config.toml
d_mlp = 1792
activation = "tanh_gelu"
norm_eps = 1e-06
qk_norm = false
bias = "all"
parallel_block = false
init_std_o = 0.0327
init_std_down = 0.0377
warmup_steps = 200
schedule = "wsd"
final_lr_fraction = 0.0
seq_len = 512
doc_mask = true
train_tokens = 844900000
steps = 12893
Each number is 128 + 24 x the weight over its row's rms, rounded and kept within 0 to 255. Layers, rows and columns count from 0. Numbers have three digits each. The size before them is the row's rms in percent of the matrix's.

# layer 2 MLP down, 512x1792, rms 0.0377, rows 121-245, columns 336-447
100:127114094137140155153132139141133108102119155177119117144141148154161115138141153107145108158155185139133150124100161126157112124130106153156104150096127149125137073146160110133139134099155184091116114102092168141125106112149153176178138115100113110134102103095127136154149118143125134095116157119132111113121151088121083135105140138120
102:115128164163148159127172123092154177154089150105178097145108096133123124126114148148184110089112105128141119160145147124123124110126117128108139116182128173085159151103124132119129130133158157145147126111128149131147125125134111131125153109134123151178153123102116134127115077127151154106120130131121166126125116128145130115095117131147
099:148156133172103150128113087163113146130087114110093104142104133142130105172073126098092111146131140092133137128136103098128121119117153104095139170083124126129141123139105120134117115150112113129116100137129111113135118133105136132116129156150135113139130119107118119122205120139124126126119120107102124165094104136152131101124139090072
100:142117127146128124140125122119089101147129112080124088165104138137173132162141134110160127147104138134143154124174162158106067134181117138108149129148126104124139096141118116156153169147100110132144125093113107124098200098121154128137133153122110134114135123130145087137085135121102143101150155118110124157127165118119101161114123159132
094:135106146159127147157095118136134135151142152121117103141123129112074122110126158137114125134120147164161120139097129165132144143079141138142134154127121133134178136103142108138154109164142103125133149145132103154101132108131131117130102167094119136128109128134116141127181134130136111128171165124116123135123141048086115083107128126138
105:117117179161124119123171108110145132136117127151174112127110099137157130146100157095108150139084068130123105136130142098100118118125112043163130128176128101091138160144086158125108142145149125150099140084139109142129136143108135127184108132146107105096113107160088123131099172126154107148103153131134143134153124137161155103099114103110
090:112146123099161113117125097127142125109119113136159175143172095165140134111114152060128135083111146143129134103117109121095150164124143116165099119164118146145080129121130067123135137155097131154176104121114158121147095126145142130144155109120122123128148121157157134130070123130151088147112155129122131125123136111129135129153095107160
096:149138083089107135160144147139109100142217118117104126117099128157114123131118135096114096133201149150129126131116102132126119152179145142091113137131099141115142081111135160155132178120111128131119112149120125156163089126144154163160099136113083150073152118109119149107136174141128104143140154107116119103135137091108181105116117130087
097:114106146118098143104121141147190146131105123111106125141146137118114129179098179124076117117095165116216105090145116079132158176120113084124114111093118084105149130123136150163107127092142123130092093135107132094119114142104106113147125150105153145137127113126131095115156127153109113153137126089149127129168105147143110153102145136134
101:093113070137163115109178144113109121112103179140163125144127139101113140130122119075128112147122120129129147133146110114128109142141181166174143161139148101101115121141147114123137110116109111128162100123106162155165132113120126105124111116119102132103134120109117103110127181147120098117126140096132143158105131155159145175129139110129
096:144105149124087117147129159120088127125097099121118147113125125144104119101111127093114131177152146093103132134082122111080140097101111141098136165125147135104118166078157158183117096110161124112133119107104126133124159134149123146134120117121108125129148080101131116122094112102125129122175144154151109091121114129145182120134137144115
098:126134085098127141124154123135098150107101109096133137145146139149109127141139146139122151117137135102104132091103117162114110161147118147157164142165131158128150134140097167116158097115107110138139096161139178142113115160133131123157126110105135084139152107145107152129140142105110076118129124163152100147127136112093164113123111142125
099:159123143110142118101121186095100142169163139103120066121136158134115145104085158115070143143189108110184126152122098158127143140142137125137132154144188106137155140079123118159187120131155115140128156130131132127189134118131158134128119091116122137125116121157166122106131148099137136130116152117092147115123144133124121187134117130169
099:090139161129118133120131144130158111161123123148139076163123110119126083134121160101145117135094128118116138126108166114133126132222132118138107109095123126171119139164181093130146089140126128107114153121146125141131091148130125122143143130136169166136122130126093161130131110127129142130106110134148126129158093132141117163167160116105
099:122142148155129143124142173134150130101172139098123111132117131135117122098128113103141159126093132136136139088104123100125136109147127122105124133104119107121146109156154127115167129135113120126111106202144153156125129136135163143138104108130141078113118130147147156151117138142136144105131149094112119136147101123112104124157162163147
101:112128155142105121124121106111098127128128147123152144164145150152131125081099192141119129157175122141131147188148139110090113144089124134098147137085079103104108120154161154148089144165074095146133127163133166094142043136112130150110153117161113100113136134164159143127125107125153106122127091133148131176125144134106121121117120133085
103:132124157105144144168168142082153131104091100174144125116133136133101121149134152169094177145162142147166136115134052137116135111051112074112127109125158172103158095160111085105162069107110115158128133133114141120120131116154126140116143140107121107088132145131129151123127138101088167142169155140129093118159102122121120121143130112109
101:111126104113131123145134141120124129122150138157143106124149148116089138154137146111115162094102145121168116185133121155097128138122115145136148157112128112114179115101126096135129187172118153135131154147125141134086124133140160163140140108132143125136127164151124084164170177133137126098140141113154135127120129086118150148156117152122
100:146088118165163138130156108071127095128150131166140144108143120126161106145126152118122121179099109136115122115116084136101148119090142144123123097155121124159101121131161157124164184164115125140126147153114123106098181117127124129130134146152122113098116112087108131125151129137123142093135127122155111148111159086142102129146100108132
098:105130152096132140102138119164134125142151090138172094111123160130108118067128143157109090137102124110110157157139159103143178149158111170153161131130145130124098092146176135106160113108151156120148121129155141140114119139164134102137143129143096147106146142101145118160152140132145100111130138143111148133106096152101138151101109152150
096:132129111144158125142156111126139138098134143162144107135114105165149112131151135160153131116083141130154112112173179130154109080120155137141123122129109135166139107069147135126123150098126143138118110130114115166155145144132116159127149105131165123122126136127154118139103114137104149117136118128115130121203128176148181104095116123121
103:137127146152117108141149105128122125097140168140130139186131102121123110136137092130134109129122089140137122134125150123163151097139130130142124150110130103185130145131183118158127076151136115148133117157145129100092164151186117179090155095131115138149127117089155093147137132137124149076130166145143123099124123110112079120099133152101
099:142156136100168113090142117091127173101124120099138106083099129104141123145139143119104117122122157120117142130102129174144083124109142166108154135123080144083141146121168141130120129120125134110171165115117119116147105084126113096120120128148105142150119117119134126114149146175142129147069113165157110132102107150105122124135159112154
102:118171110143094120179119122081115128130083084161126137147119133129117148121121133109113090150110122140177147111142120121140161111116151086140180102117090067127132098106146137143137159131133143114142135118117137104131138147134102120086143131125130135126141132156168161110120143111085122139144096161128151141144142159122092139121130146113
097:106126083130093138108151083154120136110112112123182137123098141157109092133126130143133101113166118168124111136097124106154130126122099099098088112128146185127122125108179137134141119108134137147104156175143101162145137160135097165142132134124162134129152114113162149089142119148101117169091085125077120112107136155123081153155166120078
099:145129128101154112114145150093115142141122083071114117145158130123092133090109129133104087163133124089114105150139158129144087086140103140125137131110112176123179100128152127147132142135095139159116155157146155119149083107136129136115130143143142118129102170128147132101157125133131111109136115117132109122088092100133108125129142131123
099:123106144123126138139114144140130123146092156086098157138138085172121152162084138194119101122102100112121112140134182166131153141143147166164151152130135142119117129141111146115153155084155162094132143162107144170115114105144164139143113157093132150129101173105153116122108121114117137135129144107108120108130118128124173117128115103126
105:135101089140162125123122059101122115161132082141083146102143110146126141148117116119149129140149134160109163166127133133150181136116076155145132111118102146109144129148125125092128158164113122161131140119124109130109148113102148122172126112123109117119133144118095125140150186090123175139114147136171139108162140126146082100141121104093
102:153090118136090066116107125096102147128166130056143109126106096158140143124133148162095093100148162132157122127143180152109185116121162113139151142092123147136144142125144085177114106110115107174147193128138112116120095148145143128170140123145146136147168111089130147125088131142143161132128091092125144120130132151157116165170151147138
096:111103140118118089088118120117124142160118147167146108128120112184123119142140120101121146113112153167189125101128110142119142125151148134137144117161141112142137129147157117114136104154131138134075175124132099113112131107103123117124151101128138097166104104121135149139085094118140162118126114123154135120132122107104204127143131148157
101:104133115105083180155112140111130179130159117063099123140112116133128147146139121176174152158171133139093110121126092144121127138130087109168113126121164122147160121114099123137144111101159148156113090126134139192139106131124111100124128126161105166105116125146157161080146100136101114129175106144082102129140108132167102148109088128108
097:111127150145129132134126143121180110135127151164128097102122127146130145136168128143053127131099165120111103119089165146085127118127170145165107124112109115115106118152120118142128114117125114084077095132106126142104065095139150157107119124119136132133150132151149109118134124133118105127093105118114128158151178151102089120138135099137
105:110117158110108142126144106141136137152129133119139142114145099128108132130149122157117080107115095109143165152180151159118130101124138127125107161109118125154109134106151105133139100112124125110119108147128143121104097071129108197091088147138125115131121111128133112146119120110161060115129145117143150198162162165140131099115099139111
101:164147106145124113162127153078125126114088054104130154128158064131133135134150125164139096113168158101128113096134132155148127137141159110122116140123171156092137118114100136123122131109116122105111110179144140136137131172142101140116093137126132115090107152142121123123146101134131124126185134136114138092167140099109115115136069176088
099:118131127139133117136087102150153136163097129158091142161129107172152104077059094099123116172140129098096096126129129125106135088128148117132116159104133079135112105145101091144143097081117111080140146118159126141148105110104100066134139135158085139135099163142110134138146160144119126096090159112115137120098137143134168131127138104078
098:087112122100141162102118094092143144091136132103148159121134136145113141118158119116108149148110151158118123151130092092085118156152147117129143108122108153134108119086130146133116136138132127148142134119135120153123183096111156164131111122131069127110123116113155154136112128117101107124145144152129108156109139108146102134160114114145
096:118109155150152109089134112136144109117141102111057129138113141133109127112139123132114138129098128089116129093132131110129153098165145100143175130132135076119136132121111125138141084105096151146136122152119112154150146156124117220162133129114132127144132107116120139157117131173138122130107115117115123130117108123107153126177133135158
101:113146133136134118132120110095059112139149151151099121098132141132127100110112146071178102146103193160119110124160181109137108076126104119137146102146114094083078142147138137128163130151105143135103139160106144120177115128153096117147111127149120126099095139171109156159085115122078148129136114145146147136194140111171111152112145167118
099:128128130105109139112092120109121106128159116103102106101111116103145122110114159122101112125106145127125088136111136145100114115107115139124100088191146184189140070089095103076091121106115084095136104138149110089133085080135134137135140114148126128139148074133124146091090077103124107086110125125148093118107127162117102116098110096113
098:143130130134095089085149154156113140161126160114090112137139118128139105160099100115177150128126149143078134105119133155104130127175117099164096130160111125130098101120122127165131094165113140097113117094101120168129131149140158134147157110160107129121123126111131132143085170140113127099130136129102148175089099093113115138123126129111
098:148125127095144155147123135172135155108118107082108134118161168113145117120135122163157179134108108145125090108143097148120150136141101163138112116154109098137112117142117141100143141140085136130120125130158153159106123144108120131150112131131112112117152090146147163128122141138115111147147156148104134136145106153141120131143135099137
100:126107177092127135103126122138091135144117130137131118110122143096177127134116156143085155144150165085130145133096121145125110124106138130143106128135167165153131165143115130125135148105105118177118099100155101152134117105117139079111167127121136111123159129167121111125099121160106133135120154131142124118133138146110129141110134098104
101:118094144121157114147078094126115141178128123119123130122117140146110133086157180158129083150128136099092112149108145130105145106139125136123139088145123152114114132100132100133118087166115137157126143143162141164125112146123161142135153090118153106144104104117110138152089150146148144133121131169198145140127128146152140143169088099105
099:111089133114097147116134116146140126132139140169168113158143159145110120119159129111182082150121146129131111124123121132159136167140112105141091118151132051134114158138144113142141067105100104163133139155147162146124116144093121094150128132090114136140110097118110126113134120132097141092124119135121132152131092145113119137116112119150
101:126114125158134123120105151117120118075099144142118107090093144141113127149125112140135152144125159125071139118118091121105098171104118136128114105121113161131139139114120139124182063108126117131142127115156100108116168140158155125108110170132155109129130121116106146146147109137110132123109128106112149127133127138084151147119075128128
101:116155155168140127152142130135125085143111137166155114086127140101152131130141088097150135152092122137136100142122130114138130118144171135104093136124169110122096179141142112131129097118134136126130130129140136131139144118178141090147143148084122159146162104147100135161140141112160187111156138140140131103155091127155101149163108162110
105:097128172157135143135145129060121153093118130102172134120166106117104150120103145087174157157105112114155116112133117131126107125078121107124119183206127128122101144101129135102106104097095112148118154089107114099103172099108130109074155116164066136141144146080114131089101171110136132135143133092124044177154150126129082185149126104125
099:110151168103100131122091144139117145120146074120163154107163105142102125121104157128101120096129138097124143125146098124112131115133145197084123169113150151110109098163112113126122108141141162173133162151139139129124172136111101179115134101086118151111091119149105157147132139125158087102162125158108123093128126103127111122164122138142
102:110147160132131114145095168158120129119130135125134089109119131149063170112136120117154121097121125153123081101141158142146125120164143108123147088131106133107131108124109122122120101113118145154111115152088130122141141166136146136125123110104135097123119128141129127149145140124048130102092120119146092096129117130092098156137117190092
098:140074107118138094120135164135151128127154180142113110131122123133109145123153108141119144168122129115126132102158106177089123108122150124170145134183144127164122136158115119144144069097100099102103089125106117131180059108133122173125137115110160137104096131119111119142079093122119168117173102126146128137136127142137131149147105102086
098:105149093145111144121151143183143129126163142106132120124159100134109097167130104066072138123135072138114109113125098119136155131143130116103164155155119094159148164071116149097136158149143079114094109164144107125158179155117130106096122131102112118088143133128095141133150102101156167124126087139139149136092131151128115160155171150167
100:120155139104150119126098067173085122104116129104140148098133139129131107185125120108124101136108158154140131133104099130080166144116144125174159111111110078159136124126152139101145117126147129165159128160174125100126052156113133122122141142117134117064131140060105105168140105115143134111142141126115140122147130148142111133138127096137
096:115146163102099110140132102104077140140120131100111088147144106135124153108111135092114144069142145099119090122146104139148105130117125135102117116146121163138116127110093156126160141146107112132141094093103131141134121124134146130113140083143133109150172135085117111107140136170134106108130115125113130178121164128137094117181159173151
100:164110118121166121155132121160135131133131097113162125102127093141147124139157111120183105102148096129137105117127136084123154150117115133139140095141114117142089147114120123167115102145158125101134122134138119144125135132102116145125119129124115140142099133138131165109111140158097137137147125122153148138183095124131143098193124126136
103:129128100113160108155176158099169139115139112086152113103117156138139102150175096141183164160134084164093113152129132134135152160107130124150125146104118139153151129108109113143159165147126146178145149152104107098093112136137134169143165105126123157153119134045134122093123118091120138139144146152142125122103137142126137167157147086109
098:140110138135136140153168127151114132107137105150104136095143101113107160132113098145119138157130136077111118181172131146151158132114134101165161138183132105150115149135162169102126149125129108126126121138121144147106149105112104093107186129156153151116123137125146119153071127122103142158112113116142121147096087149135174147105101139125
103:112125131115163125144127117138141100082132122120107156118105136108158104120137118133107100113108124111140081149104114161082142112123127122134133139119116157142175126147135103108078119131156114158170123108101126128125137145110123130104165099124117154110117131114181111068177096116122091117126144108147138134101170091111131099153172138127
103:154127194141174145127125104138170100072077129120133134132116140124095147141152139141151140126176159140127141128118092104098088139065147123088132138100190173116150165105147120133086156124106125107114140072118116136134165134123107146142125162138130157137128159163116132145150129125157141104088121109109104117085131101133175099104154127090
103:088122121114189149135164136163109115116142150140145145099117127148135139112086130148098153143106131144148118095099159122106118141142120104123111180092153167137144143128104165125143116149118105119139106137082125113122135121138157148131146132092114125160155152080103153129136146118134101139079145119096125113144106163147135140128134118167
099:130142142147128138112125103133118124144133087134092137133103139115119117171150107191145118120099103104141144136131138102171182116152106114121119105114134149112106146131127128158127071182146122108137149125137165113108099130230152151116138130108136136154099127112121125110109088136128134110141151133111151109117110153108123125109142122147
096:128106121119133135136121122127119128105133115142167145121129115117168188085099126160050152121108152104118134128134088108154094128106132132127141135109113108129146143105086133099152186132101107115115124134091143108113124139120125123146111114110101123102110132113112150167136159074140144152129111141102112108109121126093110120109131112115
098:107145157133123138189145133103157108157166112155145131110126128136124147098125125092103160123116194159127125122100114130184122162076162145114146124163124104072121133108137102140087125130136152160142133080130119130133177097123128156122168126142095147139127107114103133123148103139106105108133136127188120146097135146109139142136144112160
097:150129104127112145100172162091155155088118118127128149110130135181144112176075120155074171109088134114109120119143112129156131120178109160131099144135123096178104121105166137130118186106127103112128137107129119137134139155135130123149109151091137140101130127050151156115134097123119109125113143110144144128098093139123134137121114119132
103:154116082091119124116121123166104118122151144141139091127135121090145108134155134149085096135094141138154113149142152134138092140157114118094116143161148129149130126129077117098112146114181077149080104132135149150089128126113113108120151135109108124092144145136190109110123117116106142166121104118155131171125190146126127135176126151121
100:145103124135111083132134169134115120059125154176158130140147145089162099103124139194104131143102130132122081174123126139160133144148104137155105126126096111158146139110083130115109190096144110136131145133133109126116145151117132124166118140105097167138147131140176110115046099118116130128106125145124095124116121147104160168141108098143
102:107110140091118071107093139087111109114083141096131180136150134134155135160168086165127118109147148082107143129157124120131107116128192123119184149150102071098109107102132149096093104120118127110132144095138123119100174094115090132135130108169119137150106103115093140110056131109110128120138111130113123103138096125123158196103133134149
098:122154120145136118106149154175151111154094083112107096106173167130127114088106153091146143146121109136127131135121121123133115113118113144122129123160147183174141149107142128112134151138106129174096120117097083152116042148098125098166185194134114190111089153163127127089124127116089129094067127122137120121120140127124105129107178159121
103:078139190148131139100125133146110110140105119134094121139166149104100151147160147074146141118136168111150159114092137126138136167112078101154104116140111176131116110101132118122097073105146135148150143140140133143128097096148123127165126163134151099131162089152128122166138103125153124140106121131119159106107163137121118088133169148139
103:112138119143109120139155115116155118072083122141138149121130158138118137157101064164100124117119151166136127128112131151130155110113138142157113119170150085107131127091102148151165133083128120083112150164120101150107121125104129142132127098116120090133104104160083128135142095128095135128114121143116120118130167122112122106134117166145
103:091123072109104111115115137113105170178143115097103117133193067105109125119083129140102143145193127137173122141145150113118092123157094087129126122068127125122131087090101130118122108096165139095125136108118142120097120153107134159161122141151109131147088149125132157127083162156142115162121124124118128076116161143100153073132135124149
098:131110111121143118148154128083125132130161092126146121130123062140125140102124125120138129152143079128072160115178115105151141132141133097096156095158108127081122159150075134142126116141120127094159110147129129159135116086145144107134077128158092123084131126152154108162106153159160128071137130075102140178144135118138132134147115093168
101:152119174139131124142125129106136114114101106038172135162079123117101138122118086139086135095125075134088100136123075110151132156135135111134170121143103107095132155120140141136125158130153181164085114154140159135109126163145128140138112156078152099128116134145169125133152144111142121152155105130090146168147151146149168118138101156134
100:113119135137147143150136124108113136137136085107110106084121140168133160133149138110103137153117102118100110130115097158134104136124109094104114117073124153090137156123143084151143148136129131104114129131108142141132117103123140130138139157114113153141095147107105126118119134094155120112125161143135159139152174119129149137167102117098
102:112162144097135085100152151107118144104101126120131119107100137112136128119150142158141114113136118156122161142179076119137112174178132098124147123134163118139167134132145113104160086122132122086114122066155089137117131096117113093131111152149115130103095115150119111173110155156125105149134112150106156115100092137123068140130109098120
100:144143104112186144127160105144115132149145131102144144139099117130086122138139130145093142153092112157129126167100151128148132122139131104152134114168148192101142150131110081154155145167175095107117113173119165103145121167134113112125140134135136115113157146126156128135155150101115074113108113108086114129123151124160097154163120109137
098:131130121138088145120158127118143141137105110110100162143154106132157153100141166158088161112146117114171125172129188147123106154145073128110109110095127135134131110127103138115136150157123107120117117130124103142132121160120151135125146123146086153116139101108121101138120144104112095166104156118125155142160120133111125116089098119133
095:128130124146131120120151156164143147111095095099129115140129133161142142124170142111164121140107077139118098140159145134146097105123118074169111121098132070143123129154135099102165121142156090153189137100126119158100131111080178116165132091127134134126120124143137091147161139116133137119148134153140146096119114144134163118145161105148
101:116169117133125089110112136136083119120079112097139117075147134164110112119151112033175086109185132134151137143129155161124096159162090131098090119103100095117107107132092132128135159127118138112140124130122116135121139094159127127123129148117100128111103120124145176096130096149133117134088136118159170143168126079132141142169146124056
102:100152070116159175085153140159147124130159216146165118145082134108120103149166143098135116143128140117094132126118078133133142123171140132127103131095122169118112120115128116162158141107144071152110106159135125120146142155151099093132118168115142097138116148126118139100134140135129128135156126128142098139108157129099138161129129133145
102:084105146134111142115145134156159161125151166143144114118168147114095142115085122125109139181120157172119118143139134161140116136129146112141122102137151127157145109141100118122122088127141104133145140168111130114137117093152136098102137127111110138135112128113117106138107094102128129137107168166151120155122112137158136102153096118172
099:141132077146112134122137139139125124109142138091167092097110113136115088129143160121150119135120122135128124137118147133086089172153163133100135109177154094132162101134149122143133122138127138131105130121134156141132125136135150125120137119116145123117119123144132106121142092124171160123127139129137098129125150128141116115162120115142
103:113128137108116073157102104123143149078135140165145153147115145092138147107111082131133208087126130087150122153118153121135090112098098143157141133136174111168081075137140113138185138122118162092124133121165121130132123128065127167134122120162151100112150157135138128061168133162144113110115146083164137097127128165114122108124167112115
102:085092107102137143163104118113142124164139146093121110150134106137167119133167158155156124142126109138140173158148139109130095117183086135137112116154126040148139129080156146116141136106155156153099114129085108140115097110110068135136103117121136131114156133169149131114148106119111124147101111119121128116128122111146134160158151119131
101:118166095152147119111123128104163119174104164165148159109126124153100123122134103106126065125092131135143133106122184096133070138115084092112098129097103161121076146126137109087124126150136127097113117153090152135128091126112142106096136111115092113117101062104087103115146128103151115158149109105110137123137143155163121093116155107106
097:116133112167152103141129136152099149152140124086149098133125123123176069108170121110155110124090124090124118099125160107116122158147131146138088116153137128106139117152091137147115100117104120152108144147088171126134116134132082130129152095153137148157129111100105078127093100089070151118109103134133132142127146134148148134157114094153
101:103118104116124124150140136123135159112115129136125120061110156096163116129129128147124118090147118121109120128128131120157122118102119168147107120093172193109144177166129106099119105120170103124126123169121129122118079124117153162129123140122101134118116180119132130164160103111121122137173140141142125130124124073141155134116166094125
101:136112095104129078140118188071128097104121148186145140131150114075092141099119127118166178139094154112132095154120151163113140111100153100110121104093125134145160140155094131117127091124099144182108105145133140141122088164128122082107155106151096086124100168106147113122122103161132113123102173098140153123166137116136118121151069093145
104:111097139139131155105189143122138140117140174125114126126119133144109135133138118157125098142120108105139100134151113123125109144140167112137133148155144175093106122113096115153156139158119122112116125139163123128115146107125150198148160132155121180143141131095137102144136141154141115142126144120114101153100174142122119135140118144123
101:111089136141141128118122105132153099133124162107157140153142118088143136118128126075129111135114092137158129073128111123138116079174125125151152091135145113134137165081144130148112167094136143119112136109129131078109125094135097102150159128121121112133116129114146171155122124154079170065098104141103148175179117130116143077135173182138
101:126132132106134092110110095145124148142126145110119121132124085114109124131141158121104050133144116087105113166128133147150154150094109155131113103123125140153071167140128106109149126109119078111145190101130146101135181122119108140072142160131128083127118125120174126124133061143107148113112109110111142171176094164095168162115138146110
103:118146102124148164125133141131114107155119121115114131107120100114148126153121153186078174135163114125094148104109128134107123137133073147124168172112134196123102123166142120101155131138130129148127113168119104104084160143152155128105150122137110159125162101138133116122118120100118143163148119161114083137178117152137138128155113151140
102:120148102118136147120155111130136126128108126128139139115158128150135135144117145083114142081073151120145105126083095123122120177119150099135165087095069158158144151134113128115161139097112093144096125133130154162148144117108136126087164147123107146126132124100110107129102131174143095151135127122135134119090087099119102178121149148157
097:147130135119141120098129099120119133131130135128128105148127102132123156136172150144097122114142163142166133125162167086138111124107122157098116127135123094157128132137140126124139117132091189112115174142144139146097162131116161095169138166106118119116113125151114112131096154154131159135148139148115113126129081096128141169125133100175
097:152181095101112121144090143177122118130113124075137086138056132160085140075119084109096115107122116099113112135138128121115125147165159092126160157095135123125178081126122149099116105115101121075134117133109141143095093134103092112118100155131141115068100065102144151161184160100121096192134136155126092090100118141115124120181135121123
100:166114121110128128166125164107130130143164102084137121112134131160137065130093141140073134126105180164145122123091123127149131100136090157142119110145139118174126128144117171161089131152111140125127166127072154107130119154113140073107150118152119086159129114149145154116139120124137090110121125121127099128130116133176056108169108125134
101:135122137127146091136121125112121140119160135147147124130138096121134137138137119125112150153122124159130103152115116148174118127107197085114126127121149082122139091101110158125107157190144163139118158114156126067144142126121156129138143125156168172129140155094129121161140105085132137116109156106121162140152066129134090066137108136134
099:139134133161156132169114117131128104114114082158107162147127092166147178067117166125165116112138188133109112125131124117114123104089145127091119125108144132125064179137118145124099134125132137118139116115187119101130155085147131101115123107132136114128139107102125123153164084139103102087138134117179138153142108150138116129143100148128
100:169111117102105138103103129130157150143104080084138165103134138125159119138114128128114099143130137136141146146087142156104140098130133150146134109129138167133181119153158124118107118105131101141106097133118193156157079161111129097109123150148142104128168111157160105161162165123124106117143103093147105176106108119135146114119126118116
099:113087112142130102152139096118136131106108088112210138104092135118114112193141169094133141104125129160097171131149149133144090126074138132071086116064163102152139076117131120121132154114132081140156077082164107138143108073112077106117088131142170138150147131138090142107085171127104134108171126141115127163142137106128141162169168161133
099:106125145130120112096181103127113122129092130127071118159158135135132163110077132162125112144148105143130129150118076121095109106054123128145152104158116120092142134100093165123145093095096136138158123138059104109115171157141155107102121110133135149147150134144128160157148165126120174119100141134160147121126118120073127099153113107166
098:154126110118133154109138087126150117149091122166120162157107153136151156076108145109141111108109113143136120119111161144121126161114108130107126150133119145117127133114134126151150137126106127109129065141144128122093124084110141149160089162064128142125146137121131144104105160118110129116136097092095087126151163140144134091146114141138
101:119132106157111128117158139139055121125129120104125132120141101163137095154147137109099131149162111108110144127177129111139122117166175152096140188113152151131116114144130159149125108119165139131129130097112197168186110149116145152168142135120141151153121102124154141126143099162139138152145120169158113132083142144151124150137161198103
101:152106131118120076131142114135126122141139141123127113150104151131133091137147145110146059154148182135131110123155113128107109165130110168137108140143136172167148121136111080127103100113118131109154132110105115117140111128123158136115145164124105135153105123091107144112152140165138091100158130116118107160145130112117164107175153100101
100:108083087110129135128126123166101122144158142091165145141116117078095170141133141128142161123140140141201121119136185141136116089109162110133133133149135105120100143095102104147128079154159129081098100122101128136138133129112117106096086123148139103105130144112122130138159118130162123142074147137122142108147120087139146120140143165088
094:097149148127119085144148091174111102141126100143107130121134111150110138112084131059150131148112148137134150131140143081110112148073130095112118088133122132141065138123096142170134119113103120146109153140102137134170121162089130179127144093116159143110097068121103068108161103105089170113125119131139084106161166138167142129092125143103
097:155147129159135152117132126106130157133162112164032137159117122115104111134106139134175155090123064126113130119071144132125108075111126150092130135126104142129092103117114130158115138124089131140125132083162114180120127129144170153146164163159098171117136171124117115094107114132120101112134118101126174139147102138135080109112164085142
103:102138103127146127091134087164127122120149143135139094119121099129130118111093116146104196155146120137124153154147117132119140121121133165092134116141114167107145126107123124127143108197101118150150104119151077128137139126116121132119174114103146119145111121104101109147074129122142132129140089124102095159148113116131123125114142106113
100:100165081114099117138143106150111173091083147154087120117102128139095140141158117105126097111150124094117172156135146110136125118142118146133140138143118095085135098132099163106106166185155151127139133096118119145114155166141174164086142130128123131141129144109133100142108118166147115110131177136131135137159108170114138110088063158177
102:107130158166116159119131158154118130145136159139163145107163151075112152084105140106141132090110149117155151083106102113136124153169114154128130138107120158137140136140117128131170103121120164148090109150149108142125099127133111128125150120081100168110116087193152128129113121164154160120145146109136108122149087121162125098109123105094
098:111110137135141087160159138102129129124124136084116125116169164139145110127164115100168114148135125124115103097113169148119163161139110091085133142138141134128130119121136157169125143152140127155088142101157118141111113130099158135139096141152079138131135130118105137136080089132097139133129118095135126141098173126132133144139162106167
099:156134121155140142145140129091111106157142112096128132141122157117135125128165164137154129064162139157128105121156133090108118171107134092161143119115157141104112138099128132133125078138099162132127144178119093133141115150134150118113086119104143112161134135095132144137134136099127126101141118143152135170168127108153114137145121174126
105:094130085139154118124096102122087144116087139128068128107144121103123122102126151130146122096138118125114099128114073135109141118101158127113144116088112190137168100140121156120178144127118093174176143134134079118094142124069092072154163137108125120151110148168101138155165126137163109137102104087112100108166125096166123143116175153169
100:135080139151119125134123100105093150112103135135170178109153094070195096144175114177137174153151100136135125138113123133129164151139089128152130129139127119154118107157106154117138058096128156133087111126119110127116134144165111116138160181072106103135086117128088137135086134125149145137150135189130151087142087103162098155163136153108
099:132132128151151140097158132136139117132112104088143109180162132159152129165123142120102174120166125159115116154141162154182080186134100114123121111130149162161127075121145184159148196125154102126124105130066171117135139088182110151148111094081113127153131187100089132123105139152125144138136139163075146139097106147145117111116145147163
100:136125120158146125126107143119166152108117103110065111111145102188126123141120122185129095090074060140115096115097149108077174104122142088111141126107106127096128135145097090136142147124116119149138156122129119121137118132092140116132117116126122120115112119137111110136139082100118160158111128100118159167213126132143081161086158129162
100:138135147148135132130133097148150120122137112131108129123102165137176114128106113145136162116102153156136130118124093129132105140123081128118115161101141111147148117143112119112133120078157104152164154102116089102136130118112132118154134153136146142143115101087152102130136141122102101143122134142101115114106117083148127120148091123164
105:120122098124075115155125085131100151096144103056083048115117154140174129075092114148169111125099125163144101135140103114111103143141128162137151125125134126114146128137127169140114125088168139108153113160161139139155150139098083148130104059152142183097113132156132119168108094127134117139107149169077136106131166098106158121115097102116
098:101143126099137120101108145140157099090148136104128160085096129127117145073105101143120155144130138118150131147125138100106086141161134129132127089132154140113108103137133136089153169117141139132123119094094126155128157129141162098125157098143126153103124160086151133167113113110132132127078163145124149124127134119090142098119145148084
100:165138131171118109102120145170099119121079150115098123108122135147115123144119140136152105150103123096138139105083133141151108103122097119165111156137128152130149110135165068099140094120130129138164133133122127113073133137095147127140113124115137122113134128100175143135131121118125146133152131136074132089114118130122171135130091115106
102:118147112082126106096138143130177122148137133077129115108095119108139133093121133103100159124121129142166086148124134136080145128147156154098163170137148121157097123151168168158126130123151142130154111148147100131131127111122136129134113160155087118153137145155128133155183155111177125104168150168105097151137092118124151100109115164161
100:152134134084144127126117113112147093133140130145055163132100138122128113112140130139111126100106154103146107130138115148111166119120112146150112161154157114089146148108103155177154098090113149119125109161145130119114151144138113099127138148143139159142137141097109133158124132116159153133138136143089132093124117113089140151137102130113
098:097089132093121159117136119139112125153135104139146134145147101113155135112117138123120138109142133148110127117166114148124099086095136152126114132131156165155143132123112120119109149156163091133141152097116136131139127126145130130110145114136098123150129144154194118140117094150119151137109125162089105125124104161142105101125152156200
098:167118130132139100138103147082101149090136108161081100139157122138149076130104105150145115153118106099098109110146169169144131143154140186116096153154152098143114108101120129152133144146107109112111101134112122088123117136151129140073133084094091165136110125112154132118126155145119104130139101134135161118127109179104109130151139106158
099:140154116109099100116129146089140171136127137134119129107055109087134132093117134130107113135141111124127128145133122142088168105138094153133176129133117144083140140139116117148116128115135124101111127138122076102096136135147119083084139119149130119129131083105111141066104134119139140151129108083089130163088191130135105144114122103116
096:113153145158131112092130086150121110090115128125096126096128166169135147160112124129114125096165205161158118141180160117084128127112134132108140108136105145110117157166098141118118152113095156145134093116122134109098066091156145163117141114135118139120099128114117147118129103123149107124140131114139113120120112159118121166116110121129